Weights of a small transformer language model.
Size: 20 layers, width 96, 3 heads of 32 (1 for keys and values), MLP 256 SwiGLU, vocabulary 1024.
Architecture: RMSNorm before each block, no biases in attention or MLP.
Training: 144M tokens, 6092 steps.
Each number is 50 + 12 x the weight over its row's rms, rounded and kept within 0 to 99. Layers, rows and columns count from 0. The size before them is the row's rms in percent of the matrix's.

# layer 10 MLP up, 256x96, rms 0.301, rows 136-160, columns 0-95
116:50 56 74 56 27 36 28 32 72 42 58 31 48 48 48 54 35 54 48 54 61 38 52 65 57 34 58 70 46 63 65 51 45 37 52 50 34 55 34 70 57 32 42 33 58 56 49 35 42 30 68 17 48 67 54 52 44 68 43 34 49 48 56 43 54 38 31 56 57 61 46 56 36 47 60 61 73 46 60 37 50 73 55 56 51 51 33 42 55 45 65 52 68 54 62 48
098:52 36 47 53 53 42 45 55 40 55 51 72 23 50 58 58 38 32 48 39 49 51 66 68 53 51 56 63 43 64 39 55 37 31 62 65 45 47 33 52 51 69 54 60 26 63 56 59 49 63 48 47 55 39 33 61 42 42 53 50 42 51 51 48 49 63 66 76 42 49 64 59 55 44 42 65 73 33 31 46 42 69 47 50 37 73 72 47 75 49 63 58 41 23 54 73
111:56 32 63 54 36 23 65 44 54 19 42 47 37 50 66 36 53 29 55 43 40 45 34 43 51 47 46 30 48 52 59 55 48 48 42 53 56 69 65 51 39 54 53 51 51 60 38 43 23 44 55 33 56 50 54 38 38 42 66 34 51 24 46 23 64 51 50 47 42 42 28 55 67 28 42 29 63 60 51 35 40 63 44 42 79 57 56 35 61 53 45 59 50 49 56 47
095:64 61 59 54 53 36 50 73 57 53 48 54 50 54 66 44 59 71 45 56 60 47 44 50 46 47 56 62 62 36 73 44 48 56 35 48 48 67 47 77 51 48 53 77 27 41 30 44 41 70 34 59 45 56 61 38 40 64 41 60 65 48 55 28 14 45 68 56 45 80 60 50 36 34 50 42 53 56 54 55 33 61 69 54 52 47 53 59 45 28 37 43 47 58 56 55
098:60 42 40 88 37 52 34 45 59 54 50 52 75 68 50 36 56 63 35 64 47 47 59 35 72 53 55 31 36 75 69 42 80 38 50 59 61 51 51 40 46 54 44 34 34 45 42 56 55 31 60 25 47 35 51 73 52 52 47 47 47 25 51 48 54 45 58 29 54 59 52 50 47 44 35 48 40 53 68 53 33 64 50 68 54 57 49 51 56 37 49 47 39 62 53 48
097:47 55 58 54 48 43 54 65 43 47 46 63 32 58 71 49 51 49 45 53 57 54 43 55 79 39 48 52 31 63 36 64 42 49 35 50 54 60 78 44 34 60 41 62 54 24 49 42 46 32 58 68 52 46 42 37 67 70 66 45 25 46 33 64 44 34 54 66 36 29 63 44 43 46 56 36 42 50 51 50 57 45 51 71 67 65 49 62 68 45 35 51 20 45 57 61
098:36 44 35 28 27 34 37 39 37 52 56 52 71 62 51 55 47 39 58 41 56 57 46 44 65 63 53 49 27 48 44 56 54 52 60 46 45 62 38 43 53 42 78 39 48 45 51 39 56 33 50 31 33 52 47 15 50 65 59 56 52 32 58 49 53 44 53 66 61 47 53 73 55 43 58 54 59 39 37 49 54 59 40 42 54 44 67 48 62 26 90 44 34 41 44 42
097:81 44 59 55 43 57 57 48 41 25 51 46 66 35 66 50 29 58 48 63 49 50 38 50 36 47 61 62 59 46 29 66 30 57 71 30 35 47 49 51 35 70 44 36 51 58 66 38 55 55 55 45 47 58 59 64 45 76 39 45 47 57 51 55 59 55 74 60 37 61 51 56 63 49 62 47 52 55 52 57 64 25 39 66 77 43 31 62 51 58 47 49 35 60 69 53
101:41 40 65 54 58 51 36 58 51 43 58 28 55 69 16 38 47 64 48 51 51 61 38 40 45 62 55 57 52 47 43 36 34 61 76 59 41 76 46 48 49 45 48 44 53 28 58 51 44 37 65 24 41 51 49 54 48 46 40 58 43 40 48 35 55 68 68 55 47 57 58 63 49 38 90 39 63 41 51 54 43 68 64 43 51 57 48 49 50 75 64 31 40 39 56 38
111:48 49 35 58 47 53 43 29 45 66 47 44 60 72 80 57 67 52 49 36 44 34 31 42 62 45 47 57 62 63 65 46 63 53 72 51 50 34 81 54 70 51 46 67 44 63 45 61 57 41 57 49 49 61 62 44 37 56 43 32 49 89 55 40 45 62 45 35 54 51 49 56 42 30 37 56 30 52 48 28 43 35 49 46 60 43 59 61 34 51 47 52 54 48 72 50
107:21 35 47 38 47 39 65 55 61 52 41 77 41 40 65 48 28 51 47 56 31 39 34 17 53 47 54 39 66 55 62 60 50 65 12 41 48 56 51 48 41 45 47 73 58 62 58 29 37 56 49 46 50 47 43 56 51 43 47 50 44 46 49 46 47 55 53 46 42 55 48 56 51 68 45 34 91 57 43 63 50 52 56 24 46 56 64 68 55 52 56 49 48 51 62 41
104:71 70 41 45 62 46 69 57 42 55 34 54 63 45 53 66 43 62 62 50 50 27 70 43 43 53 64 24 48 46 39 70 66 63 60 52 57 60 48 46 56 63 46 57 57 68 43 49 60 44 45 54 69 35 57 68 42 44 56 31 29 63 58 38 49 46 41 19 43 56 37 44 48 39 57 57 59 44 79 57 79 27 55 44 53 41 36 61 42 55 51 50 49 50 54 32
093:63 60 46 39 48 31 47 36 67 77 51 54 49 53 37 70 38 43 53 55 51 44 52 40 76 56 47 30 50 44 47 56 49 56 44 41 61 49 41 64 55 36 46 49 49 59 63 65 59 30 39 57 39 51 26 60 47 36 42 63 71 42 47 65 64 39 52 59 50 51 34 74 38 56 50 52 72 34 59 70 76 72 39 50 49 42 49 63 53 27 67 50 51 59 35 72
099:61 63 59 32 55 54 33 49 46 48 37 54 37 44 51 78 34 67 47 55 56 54 63 68 62 37 40 56 43 52 66 62 67 40 43 66 57 49 57 29 58 64 36 40 65 66 56 50 64 60 30 35 70 44 48 61 68 19 56 49 34 47 71 51 50 31 51 45 52 42 39 52 56 54 68 55 62 50 40 44 57 34 56 56 54 48 61 41 28 25 49 51 45 50 76 57
091:62 45 50 60 41 51 48 50 51 44 62 41 38 33 71 52 45 77 62 38 55 42 58 39 63 42 38 60 42 66 30 43 70 61 40 30 51 24 72 46 42 31 59 60 41 58 62 43 64 46 41 24 53 48 57 59 47 64 57 38 51 52 44 48 52 58 50 53 66 26 62 45 33 62 61 31 63 58 58 29 52 60 43 52 34 61 30 55 48 64 30 47 38 68 53 67
099:53 67 53 52 28 50 44 47 32 37 48 35 42 13 49 55 57 27 58 51 44 43 73 51 32 49 52 54 63 40 64 50 52 56 63 43 50 24 48 63 64 59 54 60 51 63 49 56 22 50 43 64 64 38 19 39 43 54 60 43 53 78 36 48 42 53 56 50 70 48 50 54 41 49 82 69 51 50 55 47 48 44 45 44 61 56 66 48 51 48 31 52 65 35 56 46
094:43 77 39 55 60 54 39 57 55 45 45 52 63 37 39 54 67 45 48 33 56 47 32 29 50 64 54 41 59 34 33 52 52 65 64 39 64 31 64 56 25 44 48 45 37 35 55 42 52 39 45 69 53 47 66 56 40 48 67 72 38 51 41 52 39 38 41 36 60 52 68 43 44 39 55 62 55 56 58 41 51 47 74 78 48 66 52 46 78 52 51 65 74 50 67 68
096:44 51 55 39 50 40 43 36 42 50 47 44 60 66 70 55 71 48 52 39 40 47 33 71 60 62 35 51 37 63 52 54 45 55 39 59 51 62 64 50 72 47 43 49 47 14 44 58 55 64 35 64 42 55 17 33 59 30 49 79 64 57 46 45 55 36 40 58 67 46 65 47 45 32 51 55 35 54 71 38 33 38 60 43 52 39 51 49 46 65 53 63 70 49 61 60
104:46 28 49 51 27 35 57 64 48 55 35 43 65 55 41 49 30 38 38 46 49 82 37 55 81 50 61 46 76 60 45 51 34 41 55 49 58 70 52 47 51 57 58 64 68 57 52 39 40 53 40 40 52 47 23 40 56 49 45 58 39 59 68 44 58 54 43 41 55 46 30 38 64 44 35 44 58 32 49 63 52 44 44 69 59 56 83 49 47 42 70 44 50 52 39 33
100:50 44 43 63 64 47 54 45 37 52 52 44 50 70 41 56 51 65 63 42 64 38 63 54 53 32 51 54 56 56 31 56 51 40 79 45 57 19 43 45 79 52 31 46 37 38 62 64 69 42 44 38 69 39 40 57 65 42 46 64 43 46 49 37 54 45 52 47 45 60 38 29 58 43 75 40 66 27 33 46 53 46 55 46 74 46 65 58 55 74 53 53 56 54 70 57
107:47 55 48 48 48 19 51 49 48 39 42 24 64 60 65 51 50 54 43 57 65 62 49 53 49 60 65 36 58 59 60 27 38 43 67 51 44 41 62 31 67 50 63 57 30 49 48 52 51 50 56 55 70 31 49 54 66 77 52 42 56 37 48 31 51 76 47 31 39 44 66 54 49 73 62 65 43 36 61 66 41 55 65 63 44 57 47 48 69 32 42 30 36 61 60 57
084:43 44 53 57 46 65 50 34 44 56 58 39 47 44 46 64 57 07 66 56 55 57 57 57 52 60 32 47 82 43 41 36 51 52 49 55 64 58 48 52 30 36 57 44 34 54 45 66 55 44 45 35 66 46 51 46 54 64 30 52 64 24 36 50 54 52 56 38 58 47 46 38 48 47 49 35 64 54 46 74 37 26 43 41 47 59 37 51 51 36 27 16 50 52 58 39
112:52 31 50 28 55 38 64 65 58 47 31 68 29 65 33 43 48 64 61 64 52 53 56 47 62 63 55 30 47 34 54 44 43 62 39 49 58 61 57 47 76 38 46 46 49 47 59 54 39 33 50 32 34 51 65 56 65 46 46 45 40 31 44 67 53 63 58 40 13 55 60 32 43 71 24 42 45 47 49 67 54 61 59 30 57 44 56 45 58 36 47 55 32 49 59 35
089:63 52 48 58 49 44 55 67 49 46 50 47 63 20 51 11 59 46 56 50 93 50 52 51 68 30 45 43 39 53 57 37 37 45 63 50 37 40 53 73 59 39 54 49 37 29 52 64 45 41 47 61 49 40 64 41 52 24 37 45 54 43 44 49 38 64 56 56 42 39 52 56 58 62 47 40 60 61 56 45 52 45 44 17 27 62 51 43 60 58 55 43 48 56 41 34
107:61 34 46 48 56 31 61 44 48 29 53 42 71 69 67 31 54 82 27 54 60 48 55 41 60 64 43 49 39 38 58 59 49 40 47 55 39 36 40 35 68 69 47 50 29 47 66 34 39 50 48 55 65 56 51 38 41 44 38 36 70 42 44 52 53 58 31 33 48 55 38 52 48 17 61 39 35 53 50 57 72 51 58 51 32 39 36 51 42 44 61 35 58 52 55 63
# layer 10 MLP down (transposed), 256x96, rms 0.29, rows 136-159, columns 0-95
111:62 48 35 22 46 64 58 41 64 55 73 47 44 46 37 66 73 49 38 57 51 76 44 48 67 52 47 33 54 52 34 39 42 58 58 31 44 45 56 34 40 47 53 40 46 67 70 86 38 55 39 49 55 64 64 57 43 45 35 74 54 50 54 65 31 50 35 30 69 40 45 48 45 58 47 56 50 47 67 49 58 65 53 57 45 59 47 49 46 69 55 47 78 56 55 59
105:66 24 32 43 48 53 53 38 36 77 51 36 45 50 50 60 50 50 49 64 48 21 34 54 44 39 42 33 52 55 50 45 49 41 51 72 42 45 46 56 70 49 41 47 30 70 34 77 43 51 34 42 43 49 38 40 70 48 43 55 52 55 50 52 47 24 41 54 47 50 47 25 33 46 63 54 37 68 58 40 66 54 51 57 32 43 29 48 54 54 38 39 55 52 55 81
110:64 71 17 58 78 28 41 57 57 76 34 71 60 45 49 40 46 35 39 38 50 44 39 46 36 69 63 56 31 49 49 58 59 59 56 50 56 52 68 67 42 50 49 35 53 62 57 53 45 64 49 67 54 48 47 62 50 58 40 54 73 50 36 45 48 67 53 38 49 53 32 50 46 39 30 42 53 59 52 50 31 33 42 24 45 50 64 55 52 46 33 38 35 68 48 58
095:64 36 39 68 52 46 49 48 50 37 70 74 63 55 32 50 51 63 43 50 48 47 28 64 60 60 54 56 54 58 37 21 53 52 53 56 59 43 53 67 41 31 49 49 51 51 53 28 67 46 57 50 43 47 22 44 49 51 65 52 43 61 61 51 60 54 74 51 35 64 53 20 57 65 45 53 42 53 72 55 50 45 67 20 64 56 41 60 54 29 59 59 26 55 44 45
104:48 58 55 43 45 59 52 53 61 48 55 47 64 34 78 42 56 57 41 45 28 42 59 49 66 62 55 41 59 55 54 39 29 55 51 57 50 49 31 30 70 52 71 33 50 47 52 56 65 64 63 45 36 43 58 52 54 53 38 64 39 72 34 55 60 47 56 55 57 75 47 74 49 31 52 47 27 57 55 46 73 47 37 86 58 55 52 43 61 61 58 78 41 53 43 43
100:32 65 54 30 50 42 62 44 48 33 58 62 53 21 49 65 70 59 55 23 63 44 28 35 51 61 56 34 45 63 46 54 51 59 34 47 52 37 48 73 40 44 44 56 35 46 53 57 45 33 68 39 53 59 66 31 61 55 41 75 38 64 38 35 20 53 53 34 49 29 59 42 45 46 59 43 33 42 40 51 45 57 48 43 51 50 52 56 63 25 54 50 49 66 58 46
101:62 51 52 57 68 25 44 73 29 44 36 50 50 66 56 26 42 46 55 18 67 43 61 47 46 31 64 53 43 30 45 54 58 40 46 51 49 58 56 67 58 56 56 51 42 44 55 68 52 21 39 49 44 23 37 56 45 36 64 48 44 37 61 62 56 54 54 57 46 52 53 82 42 60 46 45 59 63 48 38 56 25 58 47 46 55 49 35 67 46 46 43 64 36 70 57
097:65 49 35 42 51 57 51 57 44 51 71 49 49 63 40 53 44 34 37 35 44 55 49 75 41 26 65 48 55 47 72 56 46 45 48 39 54 60 38 57 58 48 42 64 59 46 20 59 67 51 63 64 34 41 45 42 49 59 62 55 42 48 39 44 67 41 42 49 50 55 76 36 45 46 37 61 32 33 29 15 44 57 62 35 47 51 46 55 30 51 54 27 62 57 32 67
099:47 69 34 27 58 47 37 36 76 46 56 72 48 46 31 69 46 54 25 46 45 62 52 56 51 54 34 56 60 54 60 59 15 47 40 35 48 53 57 52 51 32 52 31 50 49 65 46 36 37 56 35 64 61 65 40 54 43 54 51 67 74 49 51 57 50 50 66 61 55 58 58 32 45 45 51 74 30 31 56 36 46 32 55 46 56 61 48 47 52 61 69 41 43 36 46
112:26 65 56 45 48 40 72 48 55 35 31 35 34 50 45 19 58 74 54 42 58 53 57 51 62 66 39 63 40 37 49 44 56 51 54 46 55 52 54 57 61 39 48 45 74 31 55 34 40 62 57 51 37 41 52 47 49 47 60 60 35 68 49 45 64 42 69 61 54 52 55 60 42 64 34 71 60 63 63 23 32 56 60 83 51 28 58 54 50 53 43 48 37 47 58 44
107:53 39 57 69 62 61 44 65 69 38 56 68 48 44 57 52 47 39 68 39 37 46 57 44 40 56 27 35 57 51 44 68 45 42 69 70 58 73 28 58 55 69 26 37 50 50 37 47 39 63 53 36 37 52 55 57 47 47 43 35 46 62 83 37 63 71 58 65 28 41 56 37 54 39 53 46 58 50 62 52 37 59 59 75 72 44 54 58 39 44 45 51 41 54 51 48
102:48 53 48 33 56 40 31 51 49 61 50 66 37 48 57 42 47 38 46 28 65 48 45 71 50 39 20 40 35 62 49 27 56 34 63 25 64 40 22 50 37 53 39 68 40 45 46 45 54 39 52 52 32 23 35 42 53 44 56 40 58 40 44 38 52 41 55 51 44 57 32 50 45 81 44 49 33 64 46 59 39 45 59 48 38 59 58 43 66 63 52 62 39 54 74 44
094:50 46 47 45 68 46 50 63 52 44 38 59 66 46 55 30 67 49 54 28 60 52 52 34 29 46 40 51 66 65 46 54 48 30 55 47 36 41 45 52 40 54 63 62 37 32 58 56 54 43 28 56 33 39 64 19 58 55 57 41 29 47 36 65 34 56 43 48 72 75 40 52 71 56 71 26 55 52 51 30 55 46 56 56 59 38 67 55 57 33 40 50 61 60 62 37
103:64 57 44 49 48 37 61 27 69 52 48 40 56 89 40 45 38 57 44 49 49 50 38 62 75 62 41 39 52 36 39 46 57 37 53 54 60 70 59 37 63 66 72 44 46 45 64 54 49 67 56 47 43 35 53 48 62 26 57 50 45 46 62 47 37 51 61 48 52 74 71 36 57 39 45 49 73 33 36 59 43 61 67 44 47 51 52 50 45 59 76 62 60 37 32 62
089:79 47 55 51 46 60 42 49 38 63 47 76 66 52 34 49 54 59 56 45 29 63 41 42 60 71 46 61 44 57 50 40 49 65 60 29 57 46 19 67 45 25 37 50 61 71 60 45 63 60 50 29 55 47 35 49 78 66 51 44 56 49 44 36 58 57 49 48 62 50 31 44 26 54 35 32 54 64 48 34 57 48 46 55 29 41 60 49 51 45 44 50 33 60 60 52
091:45 58 53 49 55 38 47 53 42 43 23 52 39 58 50 57 62 32 37 72 54 33 38 57 65 65 49 77 41 43 38 64 61 62 58 32 63 33 49 47 44 52 62 38 79 45 53 49 48 59 54 53 52 79 34 38 56 37 49 30 58 38 46 39 63 56 33 38 55 61 53 23 21 51 54 42 37 39 66 52 52 45 65 55 59 27 60 40 54 45 43 63 47 57 54 61
094:58 32 42 36 39 40 87 49 63 48 50 65 54 62 63 48 35 52 43 25 88 60 70 58 41 40 15 53 66 73 36 32 52 24 31 46 44 41 33 52 62 40 44 46 54 47 41 43 52 54 43 60 48 49 54 41 45 55 51 45 51 51 49 56 45 47 60 58 58 46 37 56 51 65 33 36 42 45 42 53 54 65 54 33 53 42 43 47 41 67 54 41 63 54 33 57
096:40 52 39 38 59 66 50 62 70 20 50 51 48 48 52 55 70 33 38 53 29 68 60 43 50 45 49 41 40 59 51 36 60 52 56 46 55 41 56 47 12 40 46 55 40 74 58 54 66 62 50 32 59 65 67 29 47 74 63 49 57 55 39 45 51 22 59 36 52 42 53 50 60 55 46 77 36 47 39 52 60 59 42 36 38 48 46 31 41 44 52 68 64 52 41 49
102:67 48 68 57 56 69 52 58 73 65 63 48 55 63 51 26 38 63 44 55 69 39 48 61 51 47 41 46 63 63 58 40 46 77 48 41 34 39 63 57 49 58 20 31 66 42 54 41 44 48 45 61 52 51 51 40 41 47 76 33 49 29 57 47 49 64 51 53 31 78 45 51 69 47 47 61 56 55 43 52 56 46 48 30 51 44 44 19 28 39 41 57 49 51 47 65
095:53 47 54 52 35 44 34 58 41 67 71 32 54 69 35 44 67 41 50 43 10 46 43 57 11 44 53 48 45 47 52 40 50 65 54 48 48 46 46 44 55 58 41 59 41 58 61 40 43 30 45 16 47 59 39 50 51 57 26 50 68 43 55 56 53 39 50 37 47 40 60 29 50 42 72 34 28 52 63 48 55 40 42 53 40 44 47 57 52 54 64 69 58 58 53 33
105:56 47 51 45 41 57 43 56 39 50 53 70 35 31 40 54 53 65 43 34 82 53 42 44 47 62 59 38 36 70 64 37 42 52 50 55 54 31 47 45 52 56 44 57 51 40 45 50 25 44 53 43 61 66 41 58 56 57 77 23 50 28 31 64 58 37 51 65 49 66 43 26 51 53 49 57 51 84 52 60 47 51 71 53 39 50 60 42 31 56 35 66 47 48 33 45
085:63 65 42 34 31 31 51 49 69 40 53 55 40 49 58 36 52 69 53 46 42 53 32 43 38 35 42 32 45 51 54 49 58 53 40 64 58 58 61 62 51 48 49 30 45 68 60 48 42 66 68 37 47 57 79 58 55 53 46 52 50 56 36 34 58 43 34 54 71 45 58 76 21 66 34 71 43 52 35 28 49 31 52 54 67 56 29 50 41 40 44 51 58 59 34 47
107:40 53 65 75 55 44 41 38 41 39 43 34 71 46 42 49 47 36 58 37 33 64 54 40 60 44 35 52 51 73 60 37 44 61 59 40 49 53 40 43 52 70 51 49 53 31 31 46 55 63 40 65 44 61 35 72 56 51 45 54 49 34 38 60 59 75 39 50 58 67 36 55 57 56 59 35 51 58 32 31 58 37 66 11 42 50 47 39 47 60 65 35 52 31 54 47
111:49 44 48 41 39 42 67 40 67 51 73 48 54 51 52 50 60 54 42 56 45 41 29 43 59 54 27 42 28 63 61 39 53 65 82 54 48 58 42 64 46 60 53 48 59 52 44 54 21 14 57 60 65 23 43 58 53 40 50 35 70 69 56 59 61 46 31 44 59 40 42 54 64 35 51 59 56 59 68 30 34 46 53 30 49 57 48 49 60 45 53 52 70 46 45 49
# layer 10 MLP gate, 256x96, rms 0.311, rows 137-160, columns 0-95
108:60 41 38 65 59 53 40 30 54 48 47 52 29 44 54 49 62 50 50 46 42 46 50 42 60 35 54 37 40 45 66 40 51 42 66 34 66 51 34 50 16 51 47 57 63 38 34 47 25 32 72 56 56 46 65 44 53 49 64 46 69 47 48 38 56 35 42 57 68 60 55 37 58 45 43 51 47 67 66 38 45 51 39 53 38 40 48 54 74 68 46 58 58 59 58 05
106:47 25 36 34 41 54 35 41 60 33 51 38 69 62 13 63 37 67 66 69 54 51 63 46 54 45 41 54 71 43 44 41 50 33 24 52 55 42 41 52 39 58 50 55 49 58 44 51 67 39 66 40 52 36 48 51 64 79 49 46 43 69 43 41 45 56 46 35 56 64 66 56 60 36 56 62 49 45 49 43 67 69 67 53 58 54 53 35 45 57 61 72 65 41 50 61
100:66 56 44 36 68 18 53 53 52 52 50 61 57 61 08 61 54 68 47 41 35 44 38 47 58 40 52 56 51 49 52 54 51 44 41 42 45 28 60 36 47 59 60 35 56 52 38 57 62 33 55 42 64 28 28 33 73 57 56 58 27 43 61 57 49 52 43 42 48 40 55 65 38 50 64 41 45 36 64 56 45 58 73 47 51 40 56 70 38 59 25 57 59 54 61 50
100:43 56 35 57 50 54 37 54 53 40 47 62 57 50 67 60 49 47 32 49 47 40 39 47 60 69 54 43 43 43 52 62 61 76 70 41 38 44 41 65 47 14 46 45 45 35 42 51 35 14 75 44 12 60 45 45 44 53 53 47 48 26 54 75 48 50 62 56 45 36 52 35 53 56 59 61 50 43 47 50 55 31 70 49 50 68 56 47 60 58 50 61 50 64 62 52
100:54 54 56 43 46 41 41 48 54 54 22 32 52 56 54 52 48 42 38 48 62 58 58 48 60 43 47 62 58 67 57 51 55 74 39 49 33 58 86 57 45 64 40 43 58 44 47 61 47 28 54 59 44 53 69 36 62 51 55 56 32 46 50 55 40 38 31 47 57 31 51 39 30 57 46 45 55 55 51 68 53 80 22 61 53 40 41 33 31 40 51 18 54 43 55 70
096:49 69 63 43 49 62 47 63 38 61 43 65 44 37 33 58 53 32 40 28 63 54 27 42 57 52 64 78 46 32 48 30 48 43 41 59 51 75 43 65 47 34 38 72 48 58 42 31 47 51 51 57 40 37 59 66 45 54 40 71 49 61 44 30 56 42 65 45 59 60 52 50 19 58 59 42 51 58 37 51 46 22 51 72 34 55 38 58 47 51 52 53 60 40 40 46
106:32 55 53 56 48 47 55 47 40 44 57 44 39 56 64 49 20 55 39 62 51 52 29 37 72 45 58 65 57 41 31 64 41 68 51 45 39 56 68 50 40 29 50 60 41 36 41 39 71 71 26 63 60 45 49 37 72 38 37 39 59 38 40 58 54 52 57 44 43 38 66 37 60 33 53 46 58 51 53 58 39 51 17 46 55 44 40 65 61 53 43 79 36 52 40 44
098:57 42 54 48 49 46 47 47 54 38 43 50 37 51 42 47 58 61 45 73 31 49 41 77 47 64 77 36 36 64 50 57 54 60 68 44 70 45 49 55 52 37 46 24 46 53 22 55 57 36 53 41 35 44 49 61 63 73 60 33 66 41 55 43 46 43 45 58 70 50 82 42 66 54 39 50 46 50 51 56 55 72 50 59 49 71 42 40 58 59 36 67 79 52 59 55
099:38 53 82 76 52 62 34 27 59 50 53 53 44 48 44 66 63 54 39 64 43 54 51 53 14 70 47 67 53 41 49 67 50 67 53 31 41 45 29 53 55 37 57 49 32 50 65 24 57 34 47 34 65 78 47 42 39 60 46 50 69 63 60 50 43 50 51 50 55 79 54 49 63 47 44 46 53 63 44 59 47 59 41 55 51 42 46 66 54 42 55 59 41 37 53 55
102:59 39 32 52 46 40 39 55 57 43 36 66 51 70 53 55 49 64 54 62 32 56 40 60 74 51 60 52 31 28 50 51 48 33 61 56 71 48 60 38 25 49 52 29 59 40 47 47 58 34 38 55 56 59 48 49 54 52 42 40 71 27 34 52 46 28 42 41 53 39 69 30 43 40 51 50 37 37 44 73 65 47 45 52 43 59 43 77 34 55 45 34 63 54 56 74
100:32 50 54 40 40 44 55 53 54 58 41 46 44 63 54 60 62 67 43 71 32 21 56 62 68 60 51 68 41 45 43 46 43 53 39 54 63 49 61 53 65 44 28 23 52 80 37 49 40 41 65 49 61 59 40 62 46 55 57 44 46 57 43 41 50 42 49 57 39 61 50 55 51 37 61 44 67 39 44 47 71 63 75 66 65 39 59 23 67 65 44 44 53 42 42 21
097:42 57 50 42 66 55 58 50 63 67 55 58 46 35 48 56 22 39 28 36 40 43 59 37 53 46 56 47 69 68 33 47 54 47 44 33 54 63 34 67 46 46 56 60 48 57 55 62 54 41 31 46 29 29 21 54 53 45 49 76 75 42 57 56 51 47 40 59 54 40 28 46 41 38 56 48 55 46 67 53 62 34 39 54 38 43 39 60 45 49 55 81 35 49 26 46
098:41 61 46 58 51 43 45 40 30 51 49 58 50 58 44 42 46 28 66 33 61 53 54 43 33 37 64 46 60 58 38 56 51 63 45 51 67 54 59 56 30 43 52 26 46 60 39 61 66 50 41 56 27 46 57 47 70 64 34 51 57 28 52 71 47 31 55 55 36 46 70 47 30 66 54 38 46 54 53 57 33 44 26 43 50 44 47 54 53 60 33 98 53 48 49 52
095:43 33 55 42 46 30 53 54 55 48 57 49 60 58 33 44 63 43 45 61 36 41 39 63 37 43 66 51 61 44 66 56 53 34 52 42 55 68 44 40 50 47 51 37 54 44 43 62 43 56 53 73 59 31 62 42 57 40 45 61 46 58 47 50 49 42 53 29 21 63 50 43 77 52 50 74 46 33 54 80 47 33 68 43 74 55 72 40 30 46 60 63 76 53 65 44
106:57 33 51 63 42 43 46 33 39 52 56 49 51 92 59 45 42 73 32 63 51 57 40 21 52 56 42 60 38 49 24 57 46 50 53 34 41 74 59 43 44 65 34 49 44 43 58 58 52 56 52 45 52 49 51 70 46 44 41 33 46 31 50 42 55 40 35 54 45 45 51 35 69 42 57 50 33 24 29 43 65 46 33 48 32 58 61 46 53 70 66 53 60 52 38 51
099:36 46 45 40 53 42 44 64 69 36 20 39 44 71 38 31 71 73 76 33 53 34 30 36 69 46 49 46 58 56 43 40 54 49 39 31 42 43 58 61 37 57 48 25 49 39 59 49 35 41 63 37 49 49 77 48 66 58 57 79 45 37 49 62 48 53 62 46 44 43 48 44 38 46 58 40 51 42 42 34 42 51 59 47 50 54 54 45 52 61 45 59 24 59 57 42
097:39 51 48 58 52 43 44 24 65 54 60 46 48 54 40 51 37 48 49 70 84 45 60 72 56 48 43 56 53 51 65 25 64 43 49 28 55 35 34 59 80 46 57 43 56 65 42 35 38 53 58 54 79 43 48 61 39 45 38 64 56 57 49 72 71 55 55 61 58 66 41 39 47 51 46 60 33 49 67 37 61 37 34 61 43 45 45 65 49 48 53 42 52 24 63 43
103:32 33 64 45 38 50 60 55 29 58 50 30 46 42 49 68 29 38 78 36 58 51 56 46 67 74 27 43 65 35 58 40 44 57 54 22 60 53 59 46 38 50 42 43 41 62 50 45 55 54 64 40 58 35 68 33 56 58 62 51 59 65 53 55 63 34 44 45 64 70 72 29 40 59 41 53 41 40 44 67 65 50 57 46 68 58 42 33 37 62 53 51 37 50 49 44
110:42 46 42 43 40 39 52 70 64 51 53 61 39 41 50 70 45 21 32 67 40 59 41 49 52 76 34 43 68 42 65 50 57 59 41 58 54 86 62 66 28 50 73 49 58 51 32 57 50 69 44 74 36 43 64 45 40 65 45 36 51 48 44 46 44 53 56 73 67 62 34 56 59 53 41 69 44 62 49 53 51 54 44 54 74 65 50 53 50 49 39 45 53 46 35 48
107:44 51 62 41 57 71 24 44 47 57 48 64 46 41 58 65 63 60 44 53 53 39 63 43 39 51 49 47 36 47 47 72 59 66 54 55 46 58 56 50 55 49 42 68 84 68 59 42 50 60 58 47 40 52 53 62 63 51 36 53 40 77 36 52 65 29 27 71 39 38 57 48 27 44 38 49 42 62 60 48 60 36 47 58 63 19 55 43 63 35 45 46 42 58 52 24
085:61 68 65 56 41 56 57 33 32 70 75 65 37 51 45 73 54 53 59 39 60 43 48 48 84 53 62 60 44 61 55 60 36 65 45 49 57 31 34 48 68 45 56 62 32 37 57 40 46 42 47 54 52 38 42 43 49 53 74 63 58 46 75 67 69 59 47 51 37 46 43 46 57 45 35 59 44 69 58 69 57 46 66 50 42 55 31 46 71 49 39 53 49 37 59 72
114:15 46 41 61 52 47 53 59 60 45 43 69 54 52 47 53 54 68 59 54 61 49 61 54 53 57 61 68 38 46 81 44 52 63 57 29 52 68 76 61 56 45 42 28 40 80 42 39 54 41 44 40 44 63 43 62 60 68 30 76 38 64 38 54 38 59 51 36 48 80 45 57 50 52 46 43 59 56 44 50 57 62 48 59 54 37 38 42 70 59 37 37 48 45 51 40
106:37 47 55 52 70 59 32 60 27 48 50 70 50 40 51 47 43 57 58 47 44 59 59 53 44 50 76 58 64 60 30 50 44 47 29 46 46 50 56 47 50 48 55 63 56 47 47 44 66 86 31 45 46 70 69 51 56 64 41 53 48 27 41 45 48 48 66 65 35 72 52 52 27 65 64 45 54 31 20 76 61 49 50 56 58 47 45 54 33 50 48 53 35 61 48 67
101:48 43 45 27 46 28 48 51 53 54 36 58 40 61 66 46 55 56 56 40 61 44 50 42 62 29 47 61 64 53 45 67 61 44 55 42 43 44 59 56 37 52 57 50 40 48 62 45 31 31 57 62 48 54 75 39 72 62 31 37 65 28 40 37 51 56 56 70 45 49 46 33 79 40 45 61 42 51 51 60 43 71 21 58 59 33 47 37 48 64 59 65 47 29 33 34